Weights of a small transformer language model.
Training: a variant of Adam for these matrices, 136M tokens, 3005 steps.
Each number is 50 + 10 x the weight over its row's rms, rounded and kept within 0 to 99. Layers, rows and columns count from 0. The size before them is the row's rms in percent of the matrix's.

# down: layer 6 MLP down (transposed), 704x256, rms 0.0528, rows 600-617, columns 0-127
# gate: layer 6 MLP gate, 704x256, rms 0.0528, rows 601-618, columns 0-127
# up: layer 6 MLP up, 704x256, rms 0.0528, rows 601-618, columns 0-127
down600 097:48 55 47 38 53 48 43 65 59 35 60 54 60 61 67 61 45 46 30 58 43 43 64 52 48 59 53 51 45 59 56 56 68 47 44 53 56 60 45 67 45 49 55 77 32 45 51 49 52 47 56 37 48 50 55 55 37 64 29 45 45 51 57 58 51 44 43 46 70 56 52 63 53 34 49 53 74 46 44 51 42 35 56 59 55 49 46 46 62 59 46 44 41 24 41 57 47 54 34 62 66 62 68 39 56 37 38 41 56 53 47 58 40 56 61 49 47 29 41 46 62 55 45 47 47 53 40 32
gate601 107:54 50 41 64 51 56 51 48 32 38 53 33 48 66 54 42 45 47 68 70 49 57 48 44 41 67 69 53 48 66 65 68 54 66 32 46 42 46 50 59 38 51 54 48 52 55 54 42 50 45 68 57 44 45 73 60 37 47 52 50 37 57 33 54 54 60 48 53 56 39 46 56 54 36 39 56 65 59 53 53 55 52 66 59 35 58 37 52 52 44 58 67 54 54 49 69 55 45 57 44 53 60 45 67 59 59 51 56 57 55 57 60 61 56 36 31 54 42 63 39 66 38 68 34 50 55 60 61
up601 104:63 41 46 33 56 39 50 47 51 35 81 61 40 41 43 37 45 42 47 79 46 54 38 61 57 58 53 49 57 53 41 68 50 46 47 44 55 41 43 52 42 42 65 44 53 50 44 68 53 63 41 49 25 53 52 61 44 69 48 46 47 60 54 29 51 59 56 30 46 71 62 23 46 48 66 50 35 42 51 43 54 65 40 51 54 57 36 45 53 48 51 38 29 41 38 54 64 49 53 43 43 44 42 43 61 67 43 38 32 53 61 41 43 63 42 36 51 44 34 50 39 53 41 54 48 55 44 67
down601 106:36 71 48 45 54 47 56 67 62 54 49 38 46 27 39 33 72 49 59 56 40 52 57 53 68 22 63 45 44 63 43 56 45 62 37 45 44 48 57 56 62 51 62 50 58 51 50 42 52 46 43 36 38 53 46 53 52 64 41 50 49 46 60 61 62 61 55 49 56 72 37 58 46 61 52 53 30 36 34 55 36 61 56 51 50 61 40 73 46 44 39 43 57 49 37 47 42 51 37 69 36 52 43 43 51 42 50 53 45 62 30 62 54 33 54 60 52 61 62 46 58 36 46 43 47 62 25 50
gate602 101:52 44 55 45 45 45 47 46 33 46 55 59 58 47 59 54 54 51 53 48 61 52 59 37 69 46 31 49 35 46 63 60 64 46 62 44 34 54 41 57 56 54 29 38 47 36 41 50 62 36 74 62 46 46 54 49 61 53 46 65 43 58 34 48 57 43 69 59 55 45 80 59 44 49 56 44 65 32 35 58 48 60 49 51 62 62 58 36 61 41 49 51 70 47 59 43 61 70 35 59 48 54 43 62 45 53 67 44 50 45 50 49 59 46 56 53 65 44 46 34 45 52 42 57 62 58 40 59
up602 096:59 60 60 57 41 57 34 63 59 37 55 48 67 38 45 44 44 52 52 47 62 45 25 59 23 55 37 43 43 48 36 39 55 22 46 68 52 41 55 42 46 43 35 64 56 56 48 55 67 55 56 33 59 49 39 55 40 46 41 64 43 43 48 48 58 49 51 55 66 53 60 34 48 49 48 44 60 46 27 44 55 73 59 59 50 46 51 65 25 45 53 40 42 44 47 40 24 45 57 47 39 45 54 49 51 44 36 41 54 55 58 63 54 67 35 67 32 49 55 59 57 23 42 51 28 56 71 69
down602 095:47 42 43 53 55 52 61 53 45 65 54 47 56 76 72 46 43 43 37 47 50 43 41 30 50 45 63 50 48 48 38 67 53 51 56 45 43 41 24 56 56 49 53 52 63 44 37 55 27 56 61 37 35 49 53 52 32 45 58 34 67 50 62 50 49 45 43 63 38 42 47 65 47 50 73 40 50 50 39 52 46 13 69 54 57 48 55 48 46 41 36 59 46 53 60 41 64 44 41 53 57 56 45 44 33 38 34 49 41 77 50 47 48 34 58 36 51 56 44 52 47 44 46 49 62 47 53 60
gate603 106:38 40 51 38 55 45 70 45 49 55 40 48 48 53 54 59 44 41 65 39 72 51 40 46 50 37 49 44 62 60 60 56 52 54 55 58 59 37 49 45 47 57 52 60 48 40 50 63 66 51 59 61 49 46 48 58 68 51 65 51 54 47 57 48 60 40 56 48 23 46 61 51 72 45 49 50 52 43 28 54 35 62 47 41 36 50 61 50 43 62 59 39 48 59 48 54 64 70 33 60 67 37 39 46 51 54 58 56 50 35 58 51 67 39 40 53 57 47 42 40 54 37 48 43 44 58 56 47
up603 103:49 55 49 53 38 53 55 59 51 24 49 29 56 52 58 36 35 84 55 62 50 51 63 56 45 61 50 53 54 47 50 65 57 49 37 45 30 45 68 36 91 43 53 47 45 38 48 46 40 46 55 45 43 45 54 31 52 59 54 46 51 48 36 63 51 37 63 65 44 34 49 57 49 71 69 37 44 33 45 46 64 52 39 47 51 46 57 58 53 53 32 70 51 46 54 40 42 30 48 38 44 68 38 39 38 53 55 35 59 48 48 53 44 67 44 44 38 40 62 51 46 64 47 57 68 46 37 52
down603 104:43 51 52 47 51 50 39 59 55 49 44 64 44 44 51 49 35 50 64 59 50 52 34 44 45 56 29 56 53 73 59 51 33 65 67 54 48 69 50 45 29 61 37 56 50 60 46 31 42 35 50 49 46 59 72 37 28 40 64 45 51 39 44 48 63 60 46 38 46 50 53 53 31 69 55 55 59 38 34 63 51 48 66 43 51 37 48 66 35 66 60 49 58 46 27 46 53 46 55 56 40 44 49 43 68 41 58 57 59 40 49 55 64 45 43 47 49 50 44 40 62 46 62 43 31 63 49 70
gate604 112:30 47 40 45 63 25 42 32 36 38 56 60 57 52 54 60 36 53 44 68 41 22 54 60 63 63 52 48 53 51 57 42 30 63 45 64 46 44 57 62 60 61 41 38 54 33 59 65 45 41 53 57 47 68 52 73 62 59 57 48 32 45 55 48 61 49 43 50 56 43 44 42 41 50 50 50 42 46 38 54 41 54 36 34 49 38 48 36 61 44 54 61 46 44 72 52 39 48 50 53 50 38 55 55 45 60 48 58 51 66 62 55 61 45 62 40 44 41 52 42 40 44 61 55 33 27 38 47
up604 107:45 51 24 48 58 51 52 42 50 57 52 38 66 42 35 54 54 60 53 54 46 46 51 47 39 46 52 49 61 53 58 53 39 60 46 39 37 38 37 57 32 73 55 50 42 40 49 57 48 53 41 51 50 72 38 48 39 52 49 53 37 52 47 48 56 38 57 54 48 41 30 59 52 42 66 39 51 46 38 64 36 36 41 29 57 47 64 50 52 45 47 55 44 38 52 41 49 57 48 49 37 51 61 65 39 51 51 59 48 52 46 58 53 63 42 47 55 56 38 60 49 56 62 73 39 43 57 60
down604 108:62 56 51 52 34 58 55 34 54 50 67 47 59 49 33 37 56 36 48 53 48 39 71 40 56 55 57 48 66 43 50 42 62 35 48 56 48 41 65 33 64 45 60 47 57 62 69 41 44 44 44 38 55 29 46 42 48 53 47 44 43 51 72 43 51 56 36 36 53 39 48 54 33 62 42 50 39 63 61 34 60 46 48 42 35 35 53 45 39 61 53 16 47 61 50 49 41 37 60 44 61 59 56 51 51 56 34 39 57 54 40 61 60 46 51 38 52 51 58 65 47 56 50 41 54 50 56 56
gate605 101:52 43 58 54 46 34 37 61 41 52 28 43 65 50 29 34 43 51 57 50 60 60 41 45 51 51 48 41 60 41 53 39 57 41 60 63 72 43 54 52 59 61 58 58 48 55 68 66 58 57 29 61 61 60 53 59 55 41 54 63 30 43 47 54 56 51 45 26 39 31 51 63 47 68 40 69 60 48 34 54 49 48 57 42 51 47 58 47 49 58 61 46 55 36 39 48 54 35 58 50 49 63 55 45 41 42 61 44 46 65 58 50 45 38 52 50 50 43 35 44 58 34 35 36 44 46 50 53
up605 106:62 53 61 53 50 60 39 58 33 65 36 54 21 49 45 46 42 61 55 39 53 62 63 31 42 50 41 49 34 48 52 51 52 47 57 44 58 43 64 56 43 56 56 57 30 51 53 41 70 45 40 61 59 43 47 57 67 38 56 51 39 52 52 51 63 59 25 55 46 48 44 57 59 65 65 60 46 49 37 48 60 48 37 61 54 58 62 34 43 58 52 46 44 44 44 56 50 57 56 48 60 45 55 37 52 52 44 43 48 57 53 67 54 42 57 55 66 46 32 43 43 33 46 45 41 53 61 61
down605 107:43 54 50 51 56 64 34 49 44 53 35 44 42 46 37 53 37 73 59 57 34 52 44 46 52 49 64 34 57 58 50 50 53 40 69 49 55 50 64 59 41 56 55 57 46 53 59 59 46 56 62 53 51 43 56 46 64 61 53 51 31 59 50 39 30 51 61 57 60 53 47 53 60 73 59 32 38 41 37 57 43 46 28 56 49 32 52 49 52 56 51 44 52 59 40 46 50 52 46 51 43 53 48 42 54 44 49 33 59 32 40 57 55 53 46 70 46 48 38 73 53 39 57 52 56 69 47 53
gate606 096:49 48 42 47 54 47 67 50 48 56 52 57 55 57 76 38 51 46 48 53 72 52 38 35 49 37 25 44 54 53 61 54 60 50 42 32 41 46 39 51 59 52 68 39 80 48 47 42 39 26 63 42 67 54 31 42 49 47 44 55 48 46 66 34 51 47 57 57 44 32 69 51 57 53 55 61 31 47 36 41 53 60 45 42 39 54 47 52 46 64 63 48 55 52 33 56 57 66 48 32 33 55 55 39 61 59 45 57 51 37 60 59 54 61 47 60 61 61 58 58 52 47 59 62 42 58 51 47
up606 097:45 50 31 53 55 38 36 65 50 53 48 36 50 48 54 43 45 45 45 48 37 46 60 31 66 40 40 65 50 36 53 52 46 54 54 46 44 52 50 49 49 55 37 42 65 33 31 43 53 44 39 48 57 53 58 26 60 30 38 47 65 52 70 46 56 31 51 52 57 47 49 45 47 44 46 37 40 37 29 16 51 46 62 57 59 52 69 59 54 44 50 37 70 62 42 55 69 63 50 54 40 69 41 51 61 34 41 54 25 52 49 41 40 44 53 48 52 56 36 60 41 53 56 52 55 57 44 55
down606 099:54 53 60 46 57 52 38 42 50 55 53 56 39 57 43 53 48 51 50 60 54 50 38 49 59 68 45 49 71 55 40 52 61 51 57 54 46 63 39 51 41 66 58 47 48 62 49 51 58 55 45 54 36 37 47 50 57 48 69 45 35 54 42 36 48 51 40 35 52 48 37 49 47 66 59 46 58 61 63 68 40 39 40 50 48 70 38 37 54 41 58 53 62 33 61 43 58 50 41 38 62 23 48 32 50 36 49 45 58 55 51 65 46 55 69 45 40 54 42 51 47 67 48 47 56 57 46 56
gate607 102:32 54 43 60 53 65 51 42 44 36 59 41 54 56 56 55 37 23 64 43 54 39 56 59 64 57 56 62 50 38 55 51 28 66 50 38 58 43 46 41 61 30 41 49 56 52 68 44 55 53 29 64 51 61 64 43 35 46 61 42 53 70 58 40 53 57 56 45 51 62 57 48 45 58 38 53 45 55 53 42 52 56 63 55 41 68 30 41 51 60 41 46 50 46 61 43 50 51 39 51 35 56 48 52 40 46 54 46 52 52 56 54 45 48 61 45 67 31 45 50 55 39 63 59 53 44 60 48
up607 100:55 59 43 48 63 56 52 61 47 53 60 38 57 59 45 34 49 56 50 43 39 43 41 38 48 37 52 60 46 71 50 62 52 47 45 49 63 39 41 44 42 62 37 34 41 46 34 56 56 56 56 41 50 43 57 37 40 63 51 48 48 40 43 62 63 59 57 56 33 44 41 55 52 43 40 48 44 34 48 48 49 46 57 45 48 58 48 63 44 43 53 57 41 53 29 39 75 44 29 60 46 80 43 58 58 38 46 52 47 61 32 48 43 41 52 43 43 50 38 65 46 33 49 57 41 50 35 69
down607 100:59 54 32 54 65 34 56 48 64 53 44 52 49 21 50 52 43 52 61 48 57 30 65 52 30 49 47 22 44 57 45 53 53 52 54 46 46 48 45 44 56 54 47 35 28 61 57 40 40 50 60 32 46 45 38 48 50 35 58 73 45 37 63 41 50 43 39 47 54 40 58 34 43 33 72 50 47 54 45 39 51 51 49 67 36 48 57 43 41 47 75 47 57 66 46 46 46 65 55 51 56 25 64 55 50 56 38 42 49 51 48 36 62 70 46 33 49 56 73 38 53 54 59 39 40 45 46 33
gate608 099:48 30 35 59 51 65 42 29 36 59 56 62 44 46 47 64 60 50 60 48 56 61 55 36 49 36 38 45 66 51 62 56 28 69 52 51 48 49 56 61 50 50 48 47 49 54 59 58 60 41 66 55 60 65 29 45 48 57 62 66 44 38 46 49 48 61 55 75 45 40 52 41 41 46 58 74 66 66 63 57 52 36 67 61 56 47 59 50 64 47 50 58 54 58 47 45 71 41 42 55 55 35 41 30 45 51 57 41 59 47 42 54 59 37 77 50 54 54 44 73 56 52 58 38 59 46 58 42
up608 100:33 50 44 46 36 76 62 54 44 57 60 49 35 56 55 62 56 70 38 61 30 40 29 49 61 46 48 58 47 57 72 60 48 43 47 46 72 52 63 52 37 41 41 53 46 51 43 51 44 46 51 30 40 51 58 49 53 58 64 44 42 57 46 42 58 61 52 42 45 49 48 53 45 39 74 33 60 28 45 46 57 31 53 37 41 41 43 59 53 36 61 44 60 60 52 48 46 47 44 51 59 43 33 73 40 40 45 61 68 39 54 44 48 52 40 41 36 45 32 60 70 62 61 46 45 52 58 55
down608 099:51 41 45 61 62 31 50 54 55 48 46 53 61 86 39 58 61 39 34 31 57 52 50 50 45 25 46 61 60 60 36 49 35 43 64 51 54 56 49 53 40 58 59 35 49 55 52 42 57 36 42 48 50 49 50 53 39 45 38 53 65 36 66 44 41 60 46 41 42 54 46 42 65 46 33 42 61 56 33 64 45 50 48 48 59 51 61 50 42 49 39 43 48 53 54 51 49 58 44 50 43 50 56 33 62 53 44 49 35 32 51 52 52 35 63 58 53 61 64 76 35 45 46 49 67 45 42 48
gate609 088:51 65 38 33 70 69 59 57 60 47 56 47 50 59 48 45 72 53 48 32 59 50 32 59 59 56 74 50 55 46 48 52 55 52 58 40 53 51 48 43 53 39 68 69 43 53 70 41 38 51 40 48 62 66 60 51 51 45 46 65 43 48 20 54 41 44 52 56 52 45 54 59 42 69 32 61 49 32 52 62 44 37 35 46 49 64 42 45 57 32 58 52 40 53 36 46 59 50 43 51 42 36 67 32 42 52 30 39 60 44 45 61 36 42 40 59 40 49 55 51 76 57 52 36 68 52 46 52
up609 091:45 43 47 58 44 53 51 52 44 63 40 71 37 53 47 64 59 25 56 54 59 57 39 50 55 61 65 49 70 62 50 44 57 68 47 47 51 67 67 49 38 51 50 46 46 39 63 45 58 58 51 61 54 48 57 63 56 38 36 65 46 62 47 61 41 43 62 68 58 46 37 42 41 37 46 49 54 58 66 66 44 53 35 39 45 60 58 52 61 35 62 60 66 57 56 37 58 41 52 61 45 64 65 48 59 57 52 58 74 41 60 34 38 33 36 39 36 59 50 56 49 34 53 46 67 61 48 50
down609 090:35 44 63 48 31 33 49 56 63 42 64 39 52 38 74 51 53 48 49 50 45 43 53 48 60 54 38 53 51 37 43 52 47 36 59 51 62 50 50 55 45 50 46 38 40 42 50 57 64 39 38 33 68 30 47 58 55 50 48 63 51 64 59 53 50 57 56 30 56 50 53 46 35 59 82 39 60 52 39 35 51 57 57 54 47 47 45 61 41 54 53 40 49 52 53 45 45 33 45 70 51 59 56 50 56 34 27 43 62 64 60 38 57 53 64 55 62 43 47 52 36 29 44 55 45 63 47 50
gate610 108:55 52 42 37 58 47 54 38 43 44 54 40 60 57 39 45 61 43 23 53 51 61 42 45 66 52 54 58 48 57 66 47 45 40 47 58 46 55 32 51 47 52 38 49 58 54 63 54 60 17 37 44 57 76 48 68 42 26 44 55 36 68 54 50 52 45 79 41 56 47 52 48 61 46 57 46 45 54 61 49 56 57 50 50 41 52 44 36 65 48 44 52 39 31 34 51 57 48 49 56 51 46 45 38 49 42 58 57 63 52 49 51 63 45 48 57 52 59 49 57 41 65 39 47 58 60 53 57
up610 102:59 49 64 42 55 41 68 48 44 30 56 53 54 49 51 47 42 46 40 52 71 63 67 46 70 58 52 65 47 48 54 46 52 43 43 48 29 52 62 61 47 52 65 74 56 61 43 51 41 63 42 51 50 53 31 48 45 49 52 56 35 46 50 53 49 35 67 59 68 64 35 44 36 52 24 54 51 55 63 53 32 24 65 48 60 26 45 56 58 40 54 60 39 52 51 52 55 51 50 45 55 39 49 60 51 49 54 59 48 62 31 41 41 41 37 53 48 62 38 56 66 42 45 52 43 61 50 53
down610 104:39 77 47 40 26 47 50 61 39 73 58 60 42 39 66 47 73 46 52 49 63 45 52 40 63 65 47 49 57 67 47 57 62 47 56 42 63 72 34 46 33 48 57 50 40 35 52 59 47 41 48 52 56 47 70 70 41 63 47 62 42 30 57 42 60 49 51 56 37 52 62 50 55 71 59 56 36 65 48 52 41 65 59 46 42 55 60 33 49 60 65 41 48 49 47 61 60 69 57 59 53 46 38 33 40 46 49 57 51 46 58 67 61 42 35 54 61 50 30 42 40 51 60 49 31 37 54 49
gate611 083:51 56 36 51 52 54 56 52 41 55 57 55 45 51 52 72 54 62 65 58 74 60 73 40 31 61 37 47 57 61 55 48 39 66 53 69 54 52 53 56 41 38 53 44 59 58 55 44 52 40 52 58 58 50 68 57 61 56 59 43 33 45 64 47 37 45 47 50 47 41 36 50 58 47 61 44 37 45 41 45 52 44 69 49 65 43 75 49 75 60 48 57 48 54 47 54 31 44 49 61 48 57 45 39 65 70 66 39 40 41 36 51 45 47 54 33 66 61 68 60 54 44 62 37 52 52 54 44
up611 091:56 37 60 61 65 49 61 67 54 55 50 43 43 48 24 53 66 76 60 45 51 39 49 56 55 53 27 60 52 56 50 45 51 56 45 56 69 33 65 44 48 44 55 37 51 52 51 66 38 52 58 59 52 56 43 38 53 64 43 30 51 46 46 69 46 50 41 45 38 50 29 58 42 33 57 41 62 50 47 44 47 53 42 42 58 45 44 35 53 53 58 41 43 58 53 50 36 37 43 41 52 41 42 52 62 49 62 45 48 29 44 56 41 59 50 45 54 64 53 44 58 67 63 54 53 53 71 47
down611 090:49 34 67 56 49 37 59 34 64 43 56 54 62 41 51 40 43 76 36 55 49 37 48 58 54 39 51 58 42 33 30 52 45 22 56 45 44 51 50 43 63 54 36 50 42 53 43 41 46 53 41 48 48 63 41 54 38 44 56 43 61 58 45 59 60 40 61 36 67 67 66 49 36 55 52 65 65 62 48 41 77 53 63 61 35 42 32 32 43 48 54 34 46 49 62 56 51 55 45 59 56 47 66 58 57 45 32 49 53 70 52 43 43 65 55 47 42 45 48 50 60 45 42 41 41 33 62 42
gate612 093:51 39 65 40 43 48 64 50 32 62 58 49 52 58 65 39 60 70 52 60 63 53 39 54 45 71 58 51 40 35 37 49 58 54 67 52 54 51 37 50 50 67 59 41 73 69 62 61 45 35 53 50 51 50 66 51 50 54 62 48 38 49 63 56 50 57 53 60 56 48 52 46 45 60 60 63 50 41 51 54 29 56 56 47 54 34 41 36 34 56 52 36 30 45 29 57 38 45 47 48 35 39 55 48 51 65 51 51 40 50 50 44 34 53 44 46 41 66 52 67 60 43 57 56 48 32 45 33
up612 094:37 40 47 57 67 55 57 50 59 45 50 65 63 46 44 47 42 67 57 42 42 54 63 64 42 44 40 51 44 37 38 58 51 64 61 64 42 53 44 43 47 57 46 61 70 54 26 37 58 51 37 66 59 43 55 59 50 64 57 49 50 38 49 51 39 51 41 60 34 44 41 55 48 31 41 33 57 47 52 55 58 54 73 61 68 38 49 40 59 69 47 36 67 40 66 53 44 60 42 44 60 58 31 57 42 73 43 55 35 58 32 53 60 44 38 59 59 50 57 54 52 44 42 45 40 54 45 55
down612 094:31 47 46 51 36 30 55 37 74 32 52 49 62 47 48 53 45 61 51 53 44 43 78 52 48 51 49 62 58 63 53 47 33 28 48 51 55 56 49 43 49 43 56 47 27 34 44 42 62 49 64 45 60 39 45 39 34 40 61 56 49 61 43 53 65 62 36 47 44 57 62 32 54 65 64 33 56 50 44 34 41 51 57 38 44 42 53 45 57 28 50 58 41 61 63 47 44 54 47 56 53 67 44 48 61 56 46 55 38 57 61 52 59 54 63 41 54 57 36 59 34 51 46 40 43 33 48 55
gate613 104:30 43 33 55 58 64 61 60 42 38 51 30 45 58 46 48 53 51 42 54 40 59 67 50 50 34 63 63 59 47 61 68 48 56 52 55 29 45 41 47 64 52 62 49 54 63 51 44 61 61 60 50 68 45 53 34 60 37 63 43 50 40 54 42 45 63 43 58 44 45 73 49 61 57 52 59 48 49 54 32 55 39 57 55 55 56 46 59 39 41 29 38 42 56 53 56 70 50 22 43 63 60 46 59 43 41 35 34 47 51 48 62 44 56 54 39 61 41 31 62 78 39 45 44 48 58 69 63
up613 100:54 62 53 43 45 52 51 49 54 47 47 49 57 56 64 52 55 61 60 61 59 22 38 57 40 73 45 45 53 49 45 42 64 40 50 45 43 46 40 54 32 49 49 49 42 50 59 46 57 52 54 49 57 42 40 52 40 45 59 41 52 56 43 54 51 47 45 22 45 66 62 51 62 42 63 53 47 46 63 39 63 60 54 45 54 45 43 58 28 50 40 68 51 61 70 50 39 48 56 52 47 37 65 55 57 38 32 48 55 52 45 62 48 61 55 47 51 45 54 58 68 37 42 34 48 39 53 40
down613 099:60 37 46 54 51 32 59 39 48 57 56 47 43 52 52 61 56 54 52 52 54 56 55 33 56 60 57 51 51 57 58 45 47 76 31 28 52 44 44 48 44 48 54 24 72 45 55 41 27 46 48 55 40 55 52 40 50 59 67 66 40 56 59 51 44 55 44 55 47 48 51 48 35 53 51 42 58 45 49 65 52 46 66 56 58 61 84 66 52 49 41 55 50 48 58 62 58 34 49 36 67 70 59 62 62 36 60 57 51 44 44 70 72 48 38 43 51 63 40 57 21 61 37 29 45 54 54 64
gate614 107:54 28 54 54 60 52 44 58 43 54 55 58 42 49 32 36 58 51 36 44 39 38 40 51 54 60 59 52 50 43 47 51 45 51 54 60 50 46 28 57 64 38 52 53 39 61 36 63 37 47 63 69 54 55 68 54 68 63 53 36 56 56 43 51 55 32 32 59 48 15 55 46 66 40 43 60 46 63 29 44 49 64 47 55 28 38 52 39 39 65 43 64 49 62 43 33 47 50 56 53 50 53 55 44 55 53 51 57 56 49 52 46 41 47 46 61 58 31 57 36 50 49 54 56 42 43 65 56
up614 100:46 45 47 33 58 66 50 44 58 44 40 63 35 60 35 38 43 39 52 56 61 52 53 43 41 46 50 63 55 59 59 49 57 52 46 55 53 62 40 42 37 47 44 70 58 39 65 48 64 39 35 25 38 51 56 51 58 55 55 56 38 45 49 41 42 51 53 43 53 56 46 50 54 68 50 58 47 45 47 48 47 44 35 41 45 47 59 50 51 47 42 42 61 81 60 57 43 64 57 74 60 41 54 44 49 48 42 55 39 49 48 52 51 49 52 58 55 42 60 42 65 65 49 49 54 48 39 42
down614 104:54 52 46 64 31 55 35 42 47 55 40 47 47 42 45 51 53 54 68 40 66 54 56 52 67 64 45 43 67 46 58 56 53 62 48 51 64 58 43 55 65 66 54 50 33 52 48 51 42 57 70 36 43 32 49 50 56 41 48 46 46 61 57 58 45 51 55 47 54 58 47 58 47 49 51 53 56 60 55 33 36 42 52 58 71 62 24 37 34 40 61 52 40 52 47 61 55 49 47 54 32 32 50 47 49 49 39 50 48 55 50 55 61 42 39 23 45 68 35 46 35 48 40 38 50 51 56 76
gate615 098:42 62 31 49 61 53 44 45 57 48 62 34 42 58 49 62 46 42 52 70 61 72 52 38 50 45 65 50 59 59 50 56 46 46 35 59 50 40 60 54 70 47 52 39 50 56 48 48 65 39 67 47 53 64 52 62 53 38 41 51 26 31 29 51 54 64 51 63 58 61 68 54 63 48 26 59 57 53 32 37 72 44 46 50 53 72 51 66 41 46 46 53 43 43 44 43 68 35 55 40 26 52 60 62 42 52 39 43 63 53 47 62 54 70 57 43 64 52 48 33 49 44 55 46 61 42 52 46
up615 098:36 63 48 57 31 57 34 43 27 72 56 25 60 47 37 48 52 50 49 46 52 38 61 46 43 53 41 37 48 44 56 53 62 48 48 48 51 53 62 40 54 51 27 70 68 34 42 48 28 49 48 59 45 50 19 28 67 49 50 52 49 45 46 44 50 52 42 49 43 48 45 56 42 63 50 42 54 50 43 71 49 43 60 57 60 53 75 36 47 47 47 50 55 72 49 61 46 56 54 39 68 48 74 27 68 51 52 44 42 61 48 55 41 54 35 45 44 47 62 44 42 46 47 46 65 73 64 61
down615 093:44 52 24 48 58 58 54 65 67 44 37 52 37 65 40 54 56 48 49 61 58 57 46 60 42 55 46 31 64 54 53 45 58 56 51 45 50 26 57 49 62 54 57 57 58 62 52 43 61 64 69 30 53 53 54 48 41 62 43 42 52 41 46 39 40 64 49 60 61 40 68 55 57 39 40 60 36 49 45 54 67 72 65 39 47 53 34 57 56 49 34 61 61 64 54 58 58 49 53 55 45 64 54 57 33 62 57 64 55 47 57 70 52 48 73 39 65 71 49 44 70 69 51 42 37 38 37 42
gate616 096:51 55 48 39 47 45 43 54 50 43 63 55 52 71 67 56 50 53 51 55 64 63 58 47 53 55 51 61 66 34 56 61 42 49 33 58 50 45 47 62 29 47 35 54 62 59 36 48 63 33 53 60 70 48 45 61 64 44 44 51 50 46 48 53 46 61 45 60 28 50 49 63 68 67 65 74 45 34 31 46 72 28 60 60 67 60 62 51 47 50 54 62 39 43 42 54 64 53 56 50 62 65 62 70 41 51 60 44 59 45 35 55 43 51 66 44 39 38 60 59 41 58 45 42 68 55 44 52
up616 095:55 57 67 41 53 49 49 42 28 58 61 46 56 44 31 60 29 42 41 42 43 47 60 32 40 44 50 49 62 59 55 47 37 54 62 61 69 53 53 37 59 50 48 49 42 34 67 42 65 41 51 51 56 71 55 49 44 48 65 49 40 71 42 36 43 42 63 41 35 34 41 43 41 64 49 44 57 67 73 69 57 35 62 63 50 60 46 42 61 50 71 30 56 68 55 53 51 49 47 61 53 49 51 40 43 43 48 53 41 52 65 39 55 50 46 51 54 48 57 45 39 38 54 47 31 46 52 41
down616 100:48 59 65 31 55 60 35 40 34 38 46 53 51 23 51 59 33 61 45 50 44 36 61 36 48 34 46 63 45 67 57 57 54 61 63 55 59 40 52 41 34 51 49 42 56 14 35 55 53 50 33 42 60 53 53 46 44 56 51 47 27 45 53 52 51 53 56 71 52 42 60 44 54 56 52 39 66 48 47 73 47 47 57 46 58 47 56 56 65 54 47 41 41 70 48 54 57 44 59 36 36 50 57 34 50 61 53 39 38 43 55 46 58 49 53 34 50 49 59 62 46 47 44 54 45 59 37 50
gate617 099:52 40 62 63 54 64 55 60 50 44 34 52 49 63 49 65 37 49 44 55 46 49 57 52 51 69 46 41 53 59 52 64 43 36 29 43 42 40 49 30 53 52 34 47 62 34 55 51 38 30 50 31 63 45 28 46 41 60 46 55 55 40 64 48 51 44 55 39 58 69 54 58 59 43 43 56 53 52 57 32 44 36 42 41 51 66 64 49 29 52 47 51 51 52 57 68 66 57 39 51 48 52 62 34 43 46 45 72 36 67 43 39 47 42 40 54 39 43 71 46 53 61 42 48 45 52 57 58
up617 103:54 41 63 36 47 51 33 44 47 62 54 46 53 56 38 47 39 45 43 54 48 54 51 49 51 45 38 50 54 45 75 48 34 35 61 55 45 42 50 48 50 48 62 44 48 42 54 50 65 56 45 45 33 33 60 49 47 37 46 50 50 45 67 58 54 31 35 43 57 47 50 30 39 59 61 56 59 57 56 55 48 47 53 33 41 37 42 38 60 57 52 53 46 63 35 52 35 61 60 61 63 33 55 58 53 63 70 56 50 24 54 53 41 53 57 44 54 49 40 53 22 41 61 43 45 39 57 29
down617 099:50 51 32 57 57 51 51 40 73 41 43 46 51 69 50 42 44 52 56 50 38 53 58 61 35 43 33 51 52 50 47 45 71 55 22 48 61 55 54 51 47 46 49 42 37 42 35 45 53 54 35 49 52 48 53 41 53 63 60 68 50 55 50 41 64 34 71 28 39 65 31 45 28 46 45 53 44 29 55 55 58 46 32 71 57 57 44 54 39 50 75 54 58 49 53 48 54 26 53 45 38 52 51 53 58 66 58 38 33 62 44 60 51 57 18 59 55 56 58 48 69 49 58 48 34 63 35 43
gate618 098:51 43 58 35 61 62 28 45 28 50 55 59 49 49 50 45 55 55 48 57 47 50 60 47 47 43 55 44 77 47 39 56 49 56 50 52 51 65 46 41 33 57 40 39 39 47 54 67 46 57 49 50 52 64 51 58 55 70 49 40 37 63 61 34 49 39 39 62 60 39 40 39 58 37 39 61 36 54 49 54 50 45 53 55 36 53 45 64 75 56 59 60 37 48 57 35 42 64 49 43 37 37 75 60 43 45 42 70 56 36 50 63 47 53 70 49 39 37 52 55 63 46 69 53 54 58 53 57
up618 100:52 45 47 59 41 55 44 71 72 59 43 52 52 37 60 44 70 31 43 43 47 39 71 43 41 37 43 63 54 58 68 50 51 60 41 31 63 60 38 63 62 45 39 56 29 57 37 53 56 42 42 54 47 53 45 43 41 28 52 60 50 42 57 52 49 41 49 51 47 42 48 58 56 50 50 65 38 48 48 50 55 60 65 51 53 67 50 61 32 64 54 52 39 40 47 29 59 52 42 42 58 64 51 45 62 50 43 44 53 60 47 36 32 30 56 37 65 45 38 46 42 61 49 50 35 36 64 40